python train.py --schedule="wsd" --decay_shape="exp" --max_steps=2713
Each number is 128 + 32 x the weight over its row's rms, rounded and kept within 0 to 255. Layers, rows and columns count from 0. Numbers have three digits each. The size before them is the row's rms in percent of the matrix's.

# layer 7 MLP down, 192x960, rms 0.122, rows 0-80, columns 800-879
098:110116088213134154184209168110117128112152155151099113094145158152120174103116136139177125085093116093083212116148126099117086181144170183149113108150138129126158087054141170136106129112138133210134129152081236142095123137170198125147085143
094:129078047185127166122080130050110165065132164092143159121132196138146114134131115120155119134129178104085154129090188059180138181085166101146105101214090129145101151078169208172115113098113134165134099157140151142091097044165132112140166143
098:133093114150104131067137140104128126122111137154171175111101148166157082084116174126143097126180074133121143111129192095129092102110130163128141180152151083126136107156099114094120159175142108163197163135178147171108160103129117168151145210
101:130163141120214137194145163126181143169147112156156131154154077144170089153106178138103122121131095124146058083113170113115184112126149153150144106112121112115117078062143168129127140125063119132185138132076071111090197099154165109121098139
099:189132098176103138182166141148102133155082113130076114124129125141128090137150140114119118070126113130098097084155068056103130109088097126202169118119167127133093132114120102071144167144113104175109085086174119122111063133098151062155122177
102:106148125105173163194078129191148105111142101120105106085155179155131136126111117085201093154105124090072154127122150096159165156158109093153108145140134144157135079118121106123134136141118090128143126108116114124186103143148139100134158170
103:089110129163136127089071117079099124168158082143082117134114134142148114130139136069104111204134142082121064187065099144148119106118123138124098124121130117145113122102085157147078124090134093136156160136164117155141125128086142074121103162
093:168140147097113078154135112088112130128132220133082114074077122126053117146070125129138100060105113166146149109136160127162108166179084086128132136115094110099109122133058128176131078123095114073140137154113167140109090109172104077101126120
100:113184189143115117143083143138072139145103182123093126063060104110152169135107126143109165186145165120130089137093167157117107146114193140019118133135118116129085131170087087156137107104076145058101102100168161173076135147113101109103115084
103:151135115150164162127167178158161131161149088147152151142179111124053103125149087182120142143116128196145142152138160170122114102110165085077110166189119123117149104118136110116186084159129127100150101141118130166077105133107083149153131109
098:108143109184099162090127115104160138102148114133202132107103139101091158105153105088110116065150120121126054108123109067173138134130109189165128148167143157090108064171116110136083156087113168152107200121166130052094161123176145144117145148
101:111125140202173119110116128073122100090163138153115110116118146089141111108185130156024089122106143107160061108132141111118147119131117189140110151163134108102130076084127171141141154082135155162139140135089106132116117135169123126109147150
098:139106107039114088126108132061144133141171113120140113172087139171178145119046147180120153067128145149141000174114145107125125091164073115141136109123137211142203118138132106165140101113151111140124090210086050163180099177181088107132122174
095:093100115163155088120070123089152167165136059160138131120145165080104175115156146089104153054102118166181165169133159112147119138131124132121109132158175176041134115196115086136106150208127136119179169179146096170182123159115125165111158114
099:162146137103099144118119125104116125093127182102152118131116112086123102143105190083105161080155155157188146085110107050140112119153140146089086127111152112039075063063114131152159079100141115179127100160083052197164142148134143167129091140
095:159099148127084054185115129144075127090140227155108117162161145134110062143113117106133198134141099111151135104103038132106130138089112147058112151156103155094139087181152131100130148095104121137119155191097092138113090148106127125130178176
101:125109158214136155226138150128114214123117108150135151109098181100094129170124124135113134092130097147124111142123094111065194123086118132122098127133059160086132121092093142090086096161089083117082138103117156200120101124154186142115162091
099:156188139226129142099153087082117095178109152153117103112139090138108102102144078154103131107132114092080148154118117140161158094172146113118124146172142127142131181124130121114143067134165094147112159097154063153111186130161092130088110184
100:122087084192198128103073152111162140160175128134148136129132137111099145117139063129125113173113142074124134163174195120089148152111073160128144098161131115156146053095134120159126135115107174139090132144126166129140174138162160129143103112
096:108149095187109213148124159057156088089146092126142110141090109100156161138160140073090140128141114161147101119207120111111169133174095180105099102173116120121100160121084126120096133171133092149082101144144134105211161159146125106120151091
099:119129098112147180156148122111069075150104185142136114127110165101165169119107087137104138132136175116096129153160143086105139126190131163127150086117111136188184179112168141144148150099100129105099122122130136096108118154216138131125114129
101:129108098137170072106094116169136143053153204105131129130177125114136149088130131135136119136115178101075114178148087157173109139115148083174147105163149192106075115116152119131142090132097149086147127128100151070128159086095124137115098140
103:152117071098131142137182111178134143176145123154157162128107137142146099114124134165188138127113181136166088155134156164108130140138107104115148132158118133169140147108156116160122177083148131125123094182119112089117090094153089189127093138
098:106140141166206108138151108098135105138147101142172134144059073100121160137116161158162096090129104124143160105155148091129095125122087136077165127123122102098100165171107088147156092180145150144083118113185135146126119107080119092130076177
094:095121147065193141145141131145111169109142101150114080123116121153177174176094142119162145172115099139134053197127145187098106131152137127175165085099129115126074156154139097173177147105146058139130109166188182125098118124149170139138209114
103:130123108105102087056160135159099151125135094130177183062132123120157121096087075215075127126117167144140227087081204135143092094136179165160120143129123059187147109108156112104121108131121104122194114144138129131093129159062139085133043057
100:091074180150147084099111134184149130087103116116134087129112173131141093162103147159067155166107130176165141101158130117091135163142229151111123071152136132094086140089134122157075142139094087117140149107142176115118188127149119133154101145
099:082068202128162158172118135227160127117097138134155170048105116128103105177113131111157131146114122092156101095130147128141147162172082134141102126132103103158109120100143118132097124084089086116143123166131139189156100129158136111154128126
101:132103091149105082108104081127158171072123149105147160158121135138096154130201127098168166150131141079205092173192154105124154112140108142146103124106096115090140102139147210090110110091131135097116185130109094163114130122125121118084140135
108:203085145168148155110153147118126122090122212185135157142165125170099130161145078136120114122118141140184098134057045125133146129098245091170101156105141124200122146098121112147121074135123137063113162110123112092074160092189166154132118148
098:138108137142120143113137179066129125102127098094132125187109129100148122113215175130138087075122156181084125157170057119137126161141148112128136114119152110112069119191118134152150099125133096112125140143092138157149102157078123118111129153
099:119099140103159152134169130143133136096153140101123156165110116163167152156135104084157109124145126143150087133108106158152156156118160141103115123131184146166157222145121130158114126168111121135132137053128128162084059134083168096094108115
094:171110115113075153098101134114104107005137144111125138094091154158150168178186093134169140141110132184154028171117140122170108151140169128124099104091086108181119157127101184156088182196129104092136129174161143124085091134138110070144160125
097:104146087149080098144163145160132139203127174146144161106165126122120188100100174135101130128104128070087177175117166132119101130189093096089083156123146166129115094170099150140113166125139132117224101085088107136092165136169161181126113175
095:134096109085067116116192126197170147063131188109135106094117147149128052109090104059128120135119097132111163144102128143102146156169082089182185161198136157102147169216148122094150121098118111150124035117155121142110095176129174129116133158
103:110128192129111099126146102122135082092096154076084145132120080122115183161089203148087127154144168120130138142165123097116127163136118157102139166124157089136097129132111163136124127145166125158130109136202111145156121179134087101116132162
100:144069163209137143120105175077147121184102108112113155147193125120092117096127157056106126147119094123053121100100136192147121145142165123082153098112129106188103118122090088180120109112111131202130150195202127112169121092150151095107170114
100:121121103054166127115095155158083138081144152169148114132137098109173133123152137094137138123132099138155175075103105149141097115124038106119176122142158094112115083164155125101134175194183156113108140054087099090180129130170108140127147138
099:141155089174137104149161134139102101159106128151143096102155119129137174110083181141097157134103127143125153142087152117136116090105110189097157105137099077130094164129141136150157108089107105137097156083123137082139128119129144125156160110
102:146119131100120118116129124132085096153128156158084158093110136165115103067101137128106095169132078201149147084179155100111130123112166140139172106158154120158100169153160182115123187111108157059093072174177152079152063130121120046135164121
097:137207147135114121088097089149194171096100063114109134149138119126183068118073076047151112135118100129153186107088165102138132095142122139198156169087065102113119149100182061140107160120170139154102085116102140150124185076110156095140150115
090:155239154115065169115134095077127119200121147057152113151159123134082092130113191135100120134130165232105120119139159197113134149119110057132117112143127120089137096113106148128140151126143141085132159135087122148102074099111132120147090190
106:144130144201128145116083074104146077146120110101125121103141166149079171135145067059125134099112112066142100152104128132148119140106053084130104141124159192161108128105098086054089132140113128114134127060170075135077135159143151093105144236
099:152092212198123145117148153094146108106127134170142146129127122119131137143167143136080163127125143083090125153111144108096098201115091159148149130119144175159162121080111147178130129087153093111110119135105152139140105135090154129129155085
108:130202157166178128140082106072143101161117164169127108153105131109030112133156128127141102184090089111125155105083189213150115076102132174120144130147127165148167055155114076176179140118148138091147159096139113135117127123135139117169132189
101:119124115153174178157146149172119111123119161142102137140133135154153080132144085061027135144141153115141187145091109107129133118068131159164142135118134138115140136125157172100160089174149165152138104109119109135126152139123143123138102159
094:120117076093137129129109181138137155167147088163129113151120151140157170168149168038187118159114139122136142141113090173159106084096156160166141154098134132104159127123130101108144132090145153112163059080060132126100115113137123146128166112
098:132126092104119111127140163180145197145133153173134077113145156067150119088170180197150099112128102164154118146121121143141135092182157055114111136136126114142151101165103144103075099160122093187162130105152068145142127154109105159119136145
100:132121161134125099129084132116167103136130172107109103053152142130136142085176172114107128136135081060127148136154123094108112162094101169137157165091133147141117107112095084109117127131148050100135115118151095123147145190139133145101160127
101:076081104145132111176132137123091119107134061155100142096117186142133053173136085178188095152117111094152000114110164097118136116130110131130115090152106135155166120128084108222104141147156081077140165154082155069136078131107131126160104054
097:116163133160159161131183132162075094117115168100117138116120068114196109138162238165140103087153127125086135125144075097146161142187200156158110090123107096103176128147114134073086060129108091207113086135175168172144143119078075173105196170
108:161119195046130157068148115144115130107128186110125114150097126175136180163136173093170091128134081147152111110163077196138100119104195113155089074068153132111149086158103112099124159218148168146071095138204118079077145156108112142094124150
092:195136114156115143122146123183160125138068224129113119076123108117142125121117202129094184113131197139092111121174135175038106152109101209131098111097122147160112140155144159074152108100148138128177116155170140227163080189132145155113143100
099:154136161213139148156082129124136174127189202102105155157095131117145120155153116104159097170112133183154058111168217111150147072138142111049122131125091187107143114112119150115125115097105126146079122138117142131056159100085082164130134100
091:155069124093157136180136138125111116226116155118115143116145124150115109190141193149069136078148137128167237144104149156133179159170175137168125146175088129180108130087121118142087160128134147078124098170136105169148128135211128120118149126
102:142148091181065170102089127119175118101122186137104156110180133161166159130127088136075080117125066085135122106172086081123134158103092098093152115118108148124096080090162088138110108147094141167162112107157145102090107159105100119147129177
096:102142179063155134187184083145139100038109161111123121159072091117183077120142094138122095123114138166121130065129179183120080098147134111119076086120120145143109169120088116083144141170122124119067122140141125138115178173193122124164097017
098:163134110150091133130115089105137152129154094099106110091152144115208123136150120066096131074117119088108230217068118156102079131117177087170123130144137123122178122152159137130089104176135116162123154112132156075074136145128111066118094080
100:110105142129154121084085139062127117108105132124115104147133211133095109148129108097177145120107132176128156109076080221081107160141184146190123132150167125133149196118170149114152104145128137130103145224153146133063196104113101136118145145
101:135161189154100150179134126115173068135128072140140168159097162126111155147137121066154042144108164113124105119139130172109057114170166076116132098131121155095137107146110108154146164094162127114181140166131106115146149104148129113119162104
098:133106097234188092101120141105169139120166108151107122112112137061133128119165107054156130132125100071123169160058163154139119082102129138072091158146123098129158105099152126143186133201129172145141137120073100146071060134085114160127129154
104:132118143056069123143116088159114122176106155134159091156133172104115130138133136180081144115141140131073065129141118091096115079112126121135112124133122164139129136127143112118137158094105194140099120120082124079154090149120126086088157101
102:139133147129065146139162111121182169102149045128164154088132061146106075128089098169096116155155140077076150110106114100151147111146239046152111096183121102190122122148115123064079125121112118134115141112101117075104059094118072099085171130
100:174092101118144136192135127163110118144114126160133144163150162129071114139118107141123166104118028117070137162131109123147101124142187116095152127112127161119087096089076157150148094125156101163138110106062133090174117167124124128129110066
100:171174128171160140141195111077162122081131185103130137134085125147129174160103099108144069145133104136092096080129080123179165096152089128222153116137116142147100156155141133165139147110109144130169101129187151147110082138171119136131139112
109:098120048102134118161122125123165112193119077166171101107110161148140056108142072118141155145133094175139142142114146096110123148097131116133115145173091127133150108142147144089101104105171170108104094154079093068084135147098122103148127091
098:111044132130151126173124099187107088151146186121104136177162103158151132129129065091128150212141100126136149119139117197107180151113138092160126086108114115099087042145111164153180113120132146137140172123181130158131173082098135065133135139
102:136124050135112154160065175122123132175097073150107118114207164142172098139204170159161179122089121129144158118202174099130170140138102122077132167144123139127144116121085094131110137097154149089137075180171145076128069124033146114121157140
100:135181141085114139154128104158140105148072085108063084152132132113132141130119133206140136099122120061106087121202132155042130098143088135121130114169125083171068084121139109182112054127111153143135140150130125142159115102120100116066135130
097:101129068089092127170078130132148130106148211150202114153193177110079088093086092189183143098161111143144086137156144070185094090065052146124134094128154172166174150114116133126122118106115095085127067179176182146141142145133139123157128089
102:148109165149199094157141187073085125181134163152140109178115122120164181113103129120156139169091086108096167156073159133146096070099119119171130103039141047086123128144137137134137113189133081147143112103116121142164133124185122120167071129
100:142139139119089124123083102117120160112181073125119145127190138136133054105202159114138162171145119148114154101093093095094120147157151149136133119158097147134162038106124110122166187069134082113122179079126165164105161138101127189131146080
095:142094053131159084092149163139100109078087115120123105140132138155144138114125128180116125157130131160143117161140138170195171129105120122116135072160132139104114119153154151061105177111101134138145172060097072196112068146144164124153068104
096:135147048125062121148095180166106102138144158105166105146126139084139170147120174156099151128134122134140166117130133169096117067130184047175139097142123134105176107125113164127150162133097146140156108098135130158190108142150078176100117142
101:125070126185108143148195120110064107056122152148132119144162138165149136105160095118127127094110042136108146194138083113141126054157126105108088137091108116084193106106114124158082150127149056114086113103143086151130057075158158133162107138
099:105145173108161136152128159133121127041124074083134132146088096100161153126118124144085219112136175160138107136135154101177107133124203114095158137141154089108121165151094186114147146156125146117135134158148132143152072145117167174139142140
097:062122093132173098087151147218143158156086094124107103113170150125088165111178136196147128088084142134126180127122145175139076143128071154139108146135080118176110116123143082132108119146092143118132141150097156060072126132128142154131087120
102:199145105160047136202130148159159152132149152143079077100106167155141133056180077223153120139107159183085108122126121165170097097107079125152133143152108180121181134131083200064085131164130128162108142125156069155152108125151173101154130124
099:158139086091104131083123082190115086121097101136165121093173188150128139133144132072103162165172054082146115118159164138084126165181167150097112113142105163162115139110133141078098131101103128126107129131127159113026140128148144116142151132
103:124076112099159143176125115153116144093118205130142087086106136109072097091108088108094115123121124083124173142187168103109124136131123122180169117130136106096123077163160163082089082115134109095109139125062159111123158157169101122143143157
107:097168172188116094123130147090120145090123175146112082131115111142151119128176144169141109154091128137131100108172088033124159120179052174156158123133137153138083121099133182062158143131114124118139136093084156132135186109115128163128120157